Each number is 500 + 40 x the weight over its row's rms, rounded and kept within 0 to 999. Layers, rows and columns count from 0. Numbers have three digits each. The size before them is the row's rms in percent of the matrix's.

# layer 10 MLP up, 256x128, rms 0.417, rows 204-255, columns 64-127
102:481446480517511487493520564476496484521504522534461503526480504433466485527469553471557493470572415557558514530501513488513548475464469503530457517564550492516526518519544489462493490518457576
087:439485502524476495552512521489520485400494477492613540522457528491518450509481471497580453485530458521474529482510414494472457486494502534480441512500584515506547514446514527458476564472567514
100:518532489550534492476498548483584479522552428540513462573519556518466548481537474523484520548469446503492531469566432481475514482574469464551501511513524495500502461459577473473477537489491511
092:512434449503547548495515488465518569488488472525494481448560470543462572494545499465403570527508413499434435497466499502468452503494478516528441535531436485507480427503443466525543556547571527
104:459466486481501497560509491541539449566535534466546421521501518553538447539554496543468544482482532504502491502557521420560508435522534451465502499495440494483517547432464501533518499510411552
101:544497519600472552578455496539466528493461481478469566478483426525460436555464489444612538582424478478592546493504468565557517520487509542535576514469491512489496498516527491519512519532447559
096:514484474504499532416473548571507447541496540565528537532545540523503520448497487514545474501527470503450533550471531528478494412493456506523542583522493543585455469510513499460502518436496531
101:457489531453494499501479440493507507511502415458480526437492515564453486512428506465467429573495510480575428524505575564532536457481499520439501533471499502540504449452503529559494561527492494
109:505531547520515464518525437476572504495478559494472513499544528527467634490527433439507492446523499496404496575431556503527476485456466422534515541493461479493456537481468464479467474527526542
088:562500550431510549562439472484474507441513541574468506532475556521492523548539495545482530471545532536440489501571617432511542489500509544488512557576444549509499477527510477549541497525468532
101:513475509437468507422494508515508488465564503517515499461481476477489541561481547514503435545472535490557473474519424517493428513504479540475504543541477494497506428435465619496566503550487581
109:481519525427493514452525542542564585503508478483485486530511553505555529488498436480485451451498506466546514459521570468468549423497539492503534467453580517471516516474470519510518501519478504
097:488466513544463544535494504476478487498532519510509508588519480552532477601521622507396522478533580528531497520392524531520492528543503428500521472477528550509489438510519502491538515518476474
103:465460436489453503513432529521532467485478478519497501470539533498531454531482533511457538521533511588528448457512558535483522457494535562452530523497522519484486483455491408484510486472486524
093:460567455498461466563501493424519506561450480457431531523524556515514483484459427495579526483528456555485494480517562441485518541553499546564500500477498431538419509472475516467448507518526568
098:492449476515491491511481482565489476494505502490467520518446550554432435509497538583534590477467602467577507421551557503567469484440476544502506465451506494553468504475457519503495537517535567
100:505503505442556453554511426475577466541459469502545505506507458501486422492514505428544450522472474537487446483440444522530513554417450398461487489521510489544515601489507514462477544437533516
098:458454454595539493458488519518442463553484513529518550528501490470528479458476435516478518551486425573420488492568458457457507442461453493547531557511436587511417503508503512552526493465548443
097:532525489483439533508458468473462528478510550493532503519503533534531488453513481521531521493468519466520492541507489459465450527541465522529474457450519498568473405541528556489493471475496427
093:525497505477560490470582482530587475509473440520499538532535536590452490502544524459476516509485521441554538497476512456612501533433460515442492491492496445454469534477427506463573427554506508
099:476487520522526542563474447508468482479486467466511535536529477503491440487515514487457571523479431541492557546523468481504513479514533461547510486501577565431488527502490444520535475492514487
100:491497487490456545508475477544516472489493525466469511493527544541515509464516540500368452446565511507472519490538428554416418442578489489481480508568515483429533497520546505529516509451527554
092:495552531545455491488503524536508519492505454526499444496500506540538575447508538464467435478553490489484538573522519453528546565499466532449532471482574498554438391526531548528503462528420513
091:497512513506554539432499517479436501469507557483439537484496489575456476514455504519488520442473443557492524508533564518469555425546501549511540455491505482482586522527514499487514503625489494
099:539541477589522523537479505572490516463522552434501478467509509545463482444460502495481535494483528468524514521527381523495526407502537490535484493576502451512472440607452589533478516612454454
100:504537513475551486458433538496497477493589528494510515471482529421490433444496589501586445501486517490476435506503380481525488483452537538491500518506510525521506500480437516551469387518561431
107:484571541512484451544484557510538454420507443486444491538494487446478528469467563485497471443526535430488508560442470499540415458451454465535525495541489485519450499481520499525433494508547429
099:423447506481435536502528513506509539569536423535488458477520545464515498598552529454498596557423475514479477485453454515481454465506523488521541470506539512492453545492433510467537540458529448
096:506452479510474460542487530482449473476551540541509474504478437554521480522491523480439508393470540462490561515486457497511516514492502529537462450547549460473493535488505621573507438407440516
107:477558510494451466549507469486503555531522554482502460503510454452471536473522495561485501484469539488399408435507456493496480445464549412481444529527559528476573520477486516516526477522511499
101:508496463501535463479494433432473568502466510461463482436582525468524507455559565476513502500434524501517539524542525529505551465558478543486447451464475457467594447527486520508449486453518505
110:453538522516548499511501435481459507515531505518423559442531497522523484469489530539493510491545397498519515521506496529469602505445486502473570540435519499484551503549490484524491496463514526
102:519482541453500541548526467430561519493588438536505527538529540476563521433515485509474509516597503485586448548468514484547471470572482524459446530538531456500565557468476523498524527546569524
104:547502525513485444565473530568585513477512512464542456528508468490558468519534554432506483419506494453451475481485573559510474444506528450484442489475510508502455500487512546445561458479445526
101:524468538558501453466495535499433548443519572515546487572375578522573503505536492426536519512516526490499520516586556456519446536491477434458478520512541491506484493507421563479552450531496435
102:483466536507431469470424411535533435540514523596468465567532495470528467497479513539517551489426493512507447561516447427497509541524515543502475458554438532526470566530496478490464464506541540
098:585500395558458479523463541571453528506489533507511578490462504499511489467487508513501504511477512530527470492484495506543502515469463523477527485420521555518518532493504488480519507483459433
097:506413464522530496486519511407514529545437449557508438501416496516460529476465469494495445491491371524442496483573494539489505569504489442499463494502501415536523496495537476509534540505509513
084:516554466490443437480566494521513508520539489473511512542517438495455491521531443564548505493471477513473537457441621509570485556521457477517524467508423511455509529518524563481528517435463488
102:556502596539560503503426470515454491460484494479483540545517498471518531555527517468483485514521537462522572537569416517481463483420487454523540492497410474480481547492561527445541522496467476
098:557506518524546517542447502417487490513569494485474565518478418500482461542495473513489468503445446413463434500555392492492433491463518440514478456497494466516485568514461450581498432502476523
108:533538426501481472521487523510541484506517433477537465576513504452485486563559555505527484464437495533540482479527505454465500527569496513540465600473564503526414540560456501497473443486528539
110:523502513498524442516527561470479495471435519504488551446462540506468531462453522385477373533447536537530500499450497484506502518550467528519512476516488506443485499388487524454460449546494543
097:504431542560565516461525435542495494546509534496446480492524493516523482522455508450547456486465557443476492515502505542553536491553495569419485508482431497453513537520548468547574500522467464
102:497485444520574503472540531513510492496491492498488506453506508560496490515451451475490522504537556475436479538526491523597514427465468574501465524551537437468467458509511511511467531499571503
100:511472436511559465525544393524494578468482536495461524551505479494536463544481521483501475544521484477550538467529533599518494506486558435485494563437544473505472485547459524569624514463483539
092:443400445448507488550420599421588515567498477472473481470489504563508494432500483474537473504523495496567529523494613517505486540449510461472478548577514478488528487555522561429507491495512512
100:440506503475498546531514562543471484532541490488535488433545478527529449470528538518419493447439503498509552533411544537535511443495505519540542564473542576477453454452488477540531418532477511
105:471452453510613518465551544495436537549503463478459470515467503486483531468534475511510467487502540505478496507505533491539433507512453525595496460524494549459558522516519542509514475399546502
085:515508543449565462544485465539489537498534525525523485499548546456450541581474501476518508549525424452485575500592546493507586535453552521471536508506594511514520484462497491552532463464466548
101:550505450535506459446541521490528496460483406538495500480489511553469517444459483525516510499481542503474502541462525505510434489567488532446446528495411494534455513434484451467475502537554488
095:504492557564571483449481525524459464531555572526539513482489454577468507450414443540480503472559539555531556414494574473527503483575521458557512579499478450503552461480529510528526511516545446
# layer 10 MLP down (transposed), 256x128, rms 0.407, rows 204-255, columns 64-127
100:444501466426466579543481543507506468520446531504471500547568513563549554429481531429536452420497525501542532446502488533473493449415496530462457519495482562500437462601480554530465526495566482
093:492570452494504455460488415463487539510507496478473555517489464510423551561510459527455511532427445489497530510462524497522510451531445490493543443563486566472511490484598488474598542518528560
103:480533485486521473504434484534547507559532455481478538478491452503499601536485489467557452428549537463527426514438520470551469444457529469523454477481475454510513494559555555536460487494387491
101:520515527431503518503475570467491532552461484515488489513471410574521524493430477447450444494485453495428469504503457544504478503424454500499525476434454492541530526417519504479476565580478583
101:499565481541572457464459537517501481448485572562535514569491511429475533519498552514501459576471508508625450494536441512562503513536455483513456486531455463571473490512546522518502477481497533
102:479411451545507457416543482530497530545472484495459480479431566495467475483510500495425506485441484482425480461479512463529487466524466544501423536560520446532551535553525492453517546518483546
102:443460479516512477499475468441516514458499462524521520462459464432455455471462451478488465509506465596488557515483453400505445444506495511447418435519551437496517538522503553448486573530472481
099:497470517497567428466419481526510477479479496430468461499507582470472491535508560497494519544479484488524503492475569549520454524454441530468454560481479536472474508543515474544537480468563516
099:525473537542505469450489394505526440506492557501448442563504482505421565488457479478505511508496501490429453533460544525539499504392565504507467519556524468451479421452490564405507458503511458
096:505554547514432568480483552454573470513488492486526510544482475473516528504495551444531524533502533528518493443445527512520428608479429495478541567450596489582510518509489500549466477413457500
105:534562481560487544504471535434528503567581529475447491542549502494496512493506527533536518512486544503515589522549519474521516493577491556547465551484393486487512505502513607508694551484503506
109:517484543438473450468495460476428490493449530467414453537508496467531563501490573478485570517521466473512481487467445526523455475474461536490444456503537513491532586487507514452561520490518489
104:485527528596456478565436531489468461463470361517484439495567541460581494458507542478457524478497502516528462577532463506503524485522446489495498509469498465518483556507426493524561524482535565
102:513495521485417612473503561560519499502487492490491495522565514558536498550516462547490452458574451523517466524531510458535525467553426468455516577532494463451516448484491480486499510469571481
099:467446566500499493501477511471496589534457493465577488413551542499513540584511446519551513577523477455331516477487526500511539573471525523514497537528496549440511566479465457410529529515537490
098:479513485521478517502492567481519519494477453481470510511519434544565480522566475515500518450492536421461479478484482564474531531516473482467476551447455500526511497488509528519542547493489482
096:570507488504429565505504501470453488545505503501572460471499539452510560602473545521476502456493451554526460555514543529483463431479530566527505505493526506518486496496536497506537542549479425
104:447452429633458474561469473502454511454530522491502530532476459503529491466517457526582470483521515522505470476521575570534469509487449500482486508466542517451480485465522457508516516578495564
105:554513529492559531494463475459570516555463524477444525456464557431508533484524509493448453488510587464453506424495495424565560504515467470504572524453572460561487539468496420459386454489448519
091:455536492444454497541449554477554497541474512482517405500524515535547537498589497466479559471545505493443481451468525487428510431514524509508540474457504517542474523529494500510437499491457477
090:534493469480502489459541450443503473523523494452465576548500417431460553439477490495546459556489502485470452460570433524534541571570443545518478486520542506443582496492519476526531408438445539
098:503581500605558501540514528476521494497480462519497542399493540581519536445450517465578581497540515486580538575418508500510505510492534568483483510540472438547469432431479523484469513582544478
092:517489521562482456480485514484502483494477493494465438524549513576465477554581460597402465510490565467464565508544540547448453514455513536564519442496517505505529437482538540520567461524517556
088:539494511587545493504469541579523511536540481567505505576483439463386453527550437467562481522496444506530453497438548556532509469535429474537522444529488461571533483450492464428517469452523507
095:520478407532456510470491462537487476508421533510455420475534522509517446539508458471469559449526497464506459464447483501523469495480527460510498491491523529498440470551518526504490547456585534
101:560500487492551471585506447517475436507531536462584509524476564466477534554529503472426486424553453505537480476549521548494533409476451430521507501473468523585504512458541464556547504450497471
111:517528508499532508508518494415426515504501465448541511544499485498508492488512529497448492512532444486532540476529594471537517485520507452401488529529492535505551584510484472466493443433482598
097:531556536461515537578459567464464480591447558558512538476537560428489518540463543433498476472485468418529506539532469477439441482509512601526434545471566461505481514477507510452522467495539503
095:512464490528442557491503555503490515468522534566430519560531492558532412509540577516528457487473550537507519537459437569457460471528457498475466512519517450512550540515542512518558467480467488
102:418509420529494616571414503499514605424389530473622461497498466518524541430474442473520475478439521469537465530496550493514474509523485501551498438498542446498484558557505494503453518468499459
104:414535488489527532502547451516457523484480474456526482557529497434531566481488533574537436520462434403529530590607561558549592484529465535562499478508509541523494470498511515503460532477499469
086:464510470545528540461544528483562525491590447487501449495487491488536516531491578517459521518411533557509504498558515473501533485564510497500554518489489512507562491545506577528486496442493458
105:531487519488482465471518509559503525509472466474550518560465409477508501493581499534504481495558454526432514483604522526500501540447508463502571521515447494512441554534501506583499411465450490
100:526435544504535524465486449507491569592493563508558513489467478476512423517531544471409601483558573510514537468497539495485499552546518476484508517565468479516517508481517508538540516457455529
095:478531510488531575477562418426534548496509465536492481581506499480471442539549478621550571450550510499481509534506497503546481553530444480442453599459487527435436488468497558456539491456507463
106:492451485518441401481505536448514485542463515465554455416553450481484450470437496529514507494483495583489569580483459574499516469501553554472486519499558481487499499503440518523440461541471486
102:586503513512452396470494448468434482474564472479543535509454482553492545526535497510494487498579506524472455552476499514497569548474483486601495458517560490445503515576509509513528515555484434
102:472536504527461454455594570512563484488418560470466484460567481499454574443518482474536510489494555506511486422530475490455512510539432433468521541481506517505566536467481471493529523506514509
090:545581507515542481438494620537436516519437524526525427489498537448518517486493526493497469460464508498540467484487488522492522495499489469453487536537548532546496554523464515567506545543501475
105:512555513400452498483525521540480461497532446505514469527489508523517431527496529510536492421529462505451462537523524488499516585577506488539520557503498493489493516570455512409552507492518490
103:493400526493481507586507519450516487544516480528481532503511501472404514488532431516521502422463481481534577491467495430464417452550508538476467508519433466484479521488489512432512488503552533
108:524509560474578433506567467485493517472501466456469513574520568497502570433568523505449462572541517508496572551526513517535508549488530414448494457503514470467482444472518496481501461513544432
099:531531437459544538487517495461509474485532527526512462497555468452466542427566552504594523540461477547478516525520494497469488509488523440565508542570541476565515460476477490490508595542592472
101:518523480498485500552460490524408592477521502549484513441499512532483462479510540496504480543542517480491477465520545488582513599510492544582457501480603466480507475535459557533521514485514503
103:545450395472491488465449442542486449532489460439528429545475518440473504527498490493554497519493433530512538499544506471450505503536526428480516478446478479520531517599461463501466492514481471
101:471476491575462506512579541498547496532516481496549552551465498600503490534513491446543441437479528430554465525472567497478476492422451532521559494546553573481423467542478535504452567522479485
095:504536538530447508558471445502432536468494518535489509526501542488468478546521586525493526523515521512455594522487435502485519469519585522547504529473477502504446424420457483472554480568520486
097:513516461526430497486425459419460487393546507525529533445489538502526432491439491399591504444480528495544406563549459511487553501509556478499467492482430548489462477502500515472455515478494530
105:536537481494566519486554548493453546570534551510508514478446520467485549465525509539509578556492546489418481615519517499551548536504467431509496502470500533472501485492491488501537459468539479
076:466495577428475448524449521450449514564524444481475540443490463504478443502514436521481443518492530495473455539513495501496463446440453565494564448506414513490467502531505477505467471457532461
098:470501505457545477557454512503519471484470560460531512564549515445436505513493572486527547494489477492547502521445544550564477500522456509508482534523475549552606431509498492502498515474480469
105:484515501508500524451488525546578527526487550506503539510478559520473523433547451511465576457561441532510470478517494466494524589510584500438510536476542475500495504489457537496454434525497525
# layer 10 MLP gate, 256x128, rms 0.386, rows 205-255, columns 64-127
090:466566556561506565536477530518528496408550556478565513449564491554533526472524449487480452519531504468531505573469430523428499517463454456503494452515544431575524461491502576553425541493546552
099:544543498424485519456532561518463495559546525446506402534531468432508488556457514447445607512514513412459419492536487500493518485469493523518551537454497475572408479509530464499467510523466508
104:441572517503443573476461464545463503555516520539593460485528546471500446425512533528512568507451575506516462525503521457489457542500487458563476485482463545512469484505495575543478551516541548
099:504517477509498480533517474527476465537419571546528508558466578589471515508511454534496543511454595519519463506468464564547444528467499484426512487549505504574499540514478518475509517465543466
101:451542539482519556540527545498527511544508496573517492548523475519545500514529515521495495475427536537522520491479496497434416432483498469502559432449513471509450502464464484576452464540496536
101:408527470490470507546523468488525437487518511538521490539517478452516514496515478511466585563496486517508513474461565533484527483515562530502453529566564503535584537506535425412497478472540419
106:444422441499508565459519528508538518568497512502492527543529435506508494459480496528535522530543525626560544569460482521517464554532552467511481475455518472535534447508470522486510422541512486
108:502525565485527508480598445567506535414466477507537507480527468538490498494601471466482544390435463495481485523460555496549517516476443542511473567539510488508457501493465445492493514450502516
099:536490504482495537477460496496551457583565523502523473528494412488470492515530516503551511487485487454383482507550521509546476470497478534533511553544512523545527507534558499491512500533461458
106:484538489496517509494537487550474552536529552468527534451497499485515457520512511510528476515519493540565476478487502487518510477558562494476465546547476462486447477477485553546581554571521501
107:452486489428466488470565554491470523547451467455552537524477558486525483494522550505582509498461489598514520546486452449507560477509504563519574525473549453524563482453507514536516530524525545
100:522449484470449519556453505528454522556457493538485508502525447495516471543573528515530495464571559532526497469484554513524502588515474502417470439424562561534527468468481485391557492535509526
102:516493497436566548534525501494485484552598499576489468440517520456454516523538470522573486444589527515489518480493452478469510535551466498499470446472531559468407466471497504490550538449420504
094:543499448522428505456425423555471492565510520539480456542477445462508487560484479566500540530437487424443471567445482523508486548514537509444583508471546501453439505502482523530434475538511479
102:493476522528519442531519539475521491529495528524510543530538412488525541482406532440496430427476463524459527522490436515416495543571567524541496548553520464455542522545556492478451567487495511
099:506506468479551507446562526516498481475467483512564533600506522505540506537541504502527441434427514493493486508548490481465429497502447539487534554425493512511465442501497541539538558476513505
095:490543485635441593411506520399460496477474481506445467554516514465557488508458511497466484520462475476437515462506495500496505508546515453537415484530524497542453532471528485539563505499470541
100:523529489512541513447526492584451527502512484517534468494442533545509544553515497458503502574454449567494485544486523565377468475511442477509531444507487490549594515530510558510515602555456454
093:464468561548535545446454461472496456485510519568427490490516519478499531554403457558502533477472455569435540607498534446440475447438521470490486546487467548601581508488481426573541457465523514
104:525561497496474509582502447483446503468606498516495432533462496501515498495470471527499437495456536529509448543510432524495489476519474521476458500487469484531519427485503507561422507416437459
098:387517530527468515532553488521484540459542475537565510514502464489482463494521422456557475524510469453459410525457483505545424594450487483399471498506517530508484528460513445453480461543515598
094:479516498493528517511540474513509444485493501410499532519428493527551518447478559515561496495569544515484495497507507443536516446490471503394466521496534492507504453535612506499437490502480461
100:496527497505529501535438504513487548486479483475466525516450468465495437494521505466540509421506519504419578533482536552471515486530503462480523526461494495541493529528471544510425535483455427
097:494499514502490406487485456514442507642462569527543443474481535465513431474540529502517557464486494525499570520474525483563521536467582528504496491466496518498497483484512526483440530485479411
098:452533469522511456496470499482517522459385526504540528443493515561534484599569494432435538451536524454528503480586533476581445550525458479528442515439562493491554458530490489479500464508505448
100:526558467449579517578540570516454487483463532436503534513474495562548472540463437533506502482479468486534493543498513542455505467529514572450435590463444448504539451448511472548511461562331509
099:494534472517507501511547488497472430460458522468508461518564475541483490492470486496507438496500497461501539492591537475516602546465515496463520495454473459513525477484573468543501562567522458
099:509438553498549442459538516504527432448486497513482557465503562461483483449496464523496500566453536449548422521530508526553410490472473452520501462447528504498544497520509560505456493521564488
111:448461566491431478509543489483416583471514463447431440490444473501550439507506494458531466507515422474449448518508512540526484512487545534515528531504559521534475584551527541531496554479522512
100:545569490517476475536519430449446477558539469493481486516554540507542495544441478471393521529526466496511512518523506488446510553481514490515413516423547432461586442481525481510506468525480516
100:435543521494490509514494458535501482478520466473429561542486493485556568558487558509471494511474458537532480447532567504456585495443529541487571518448532520521510481536567506558497463486491534
102:519644448510481459571514513537452481480501516468498468504577464493468546531528493486507459512445508466524465560433487448505483548489518527484554451448561453469482528437444507553504562457529494
099:469498466450495446503538495502503483451492531439488553520470520538451600498478491564498536508561449390473451508496498501449445462494535518562464486537561571513490468500540502555533558492633475
102:494487440539454544585550524514472475438455497469544495572571474530516556518524489468484468453517550492436486575588581537497489509491522480459496489454457559508519506549478514474495490525531516
101:470492533468456478540582467455457527452462471455536461489411513532558448550553497513449507450459535524485493499545499530490509478462579587469500514423542546424515461524413491461511567482535508
099:422529491505589518434589465414488454535517504528467520544541463522491504523467522453478541488523479515475459464479496539451474439413517498513454529441467420424431401444503546484481542464570532
104:501511507508474539511494480492466504510495511530532524471402518480545550543430477458473505513407536503488539526513441527437512549533502512468468488480514404526507537527547512458541501456443522
093:584461472504495516476438485518517503433439527547479496477561449523572553459524478438454499430529533484528582512503471506466560524529466484483480538486455491571541447453452484568485532479452506
101:488542489485450508505518477504472496518512499487470528558466498504501538404433475513470495519464507537510441481510465438513461508517447453506507543510540507525494467477445496634480508499475541
098:403447513507405525459469548506472498545443505518481426520454573542588553479551519477514427470488535532505470459482529553495491483541435443537491530519557616555462481458496539540548484533515536
106:552493524546481486532486528477440511474547538538470495531494456496514514478478521538495500523471443537505498481527465478457547436602549559502544497394560495485441467455454513514478452478526517
098:475558446511453517510493521468501569493494568515462530512529521508505480539486476518496483461442479533449552480500549443510483495443532523495492546479487454452579433513495523469460492516419553
092:510516526456462497516501534414473477532530455509475507572506519528525567480485489524463532484464517522523514529503490441508461531500631551455521455500480469494472535507540536548437459516522526
094:502535516494552488504524576469565525521481555508569464484525568590457520542481535462533608521533559536521488523501447487488543513485599519492482563466454506528410532487436522567535518527524453
103:443577538525455491446513476442526487475459506492520347511511517467511509496537468488535524524555535404441507467498501452524500482502543429504437513464541510464454426522471512449574455516494577
095:510487513471532450460514505507530474480401463491543521504501501491502522475516393482441501470493496518552533506485573606532491462585511588570484461523489500497506543508490545533510510545496544
100:507399481509493542571470531434507543508418485495571540480495541542542442510550516550559500467461480525456557511478532499472503551556469501427427550472496498494527592502516538448548481460423472
106:428437536536480513525499456505500505525512494577536536468480576444473567543496491523530555394542488461594470554476472498529493444513546471517486537489567449507470576473472453527496545504480480
086:476475502509517499516473534510546524461483515551473423472582458550491488564469432478533472553490505524502507517486452546525454448441526480496535498496470477518519519572465489524581474485513488
095:460503576519540528502461549577440613478558535517465450506482453569550520525547489522495525484487401497481540473499519447517571498514523464531552499495527408462500537494476571514477502465452505
102:512535506539430548510510539499449497538517526437546427454481504488493524538473492513501574438454498491533501554492519453530500404510562453463563488478454434523465511608507528502529506566492545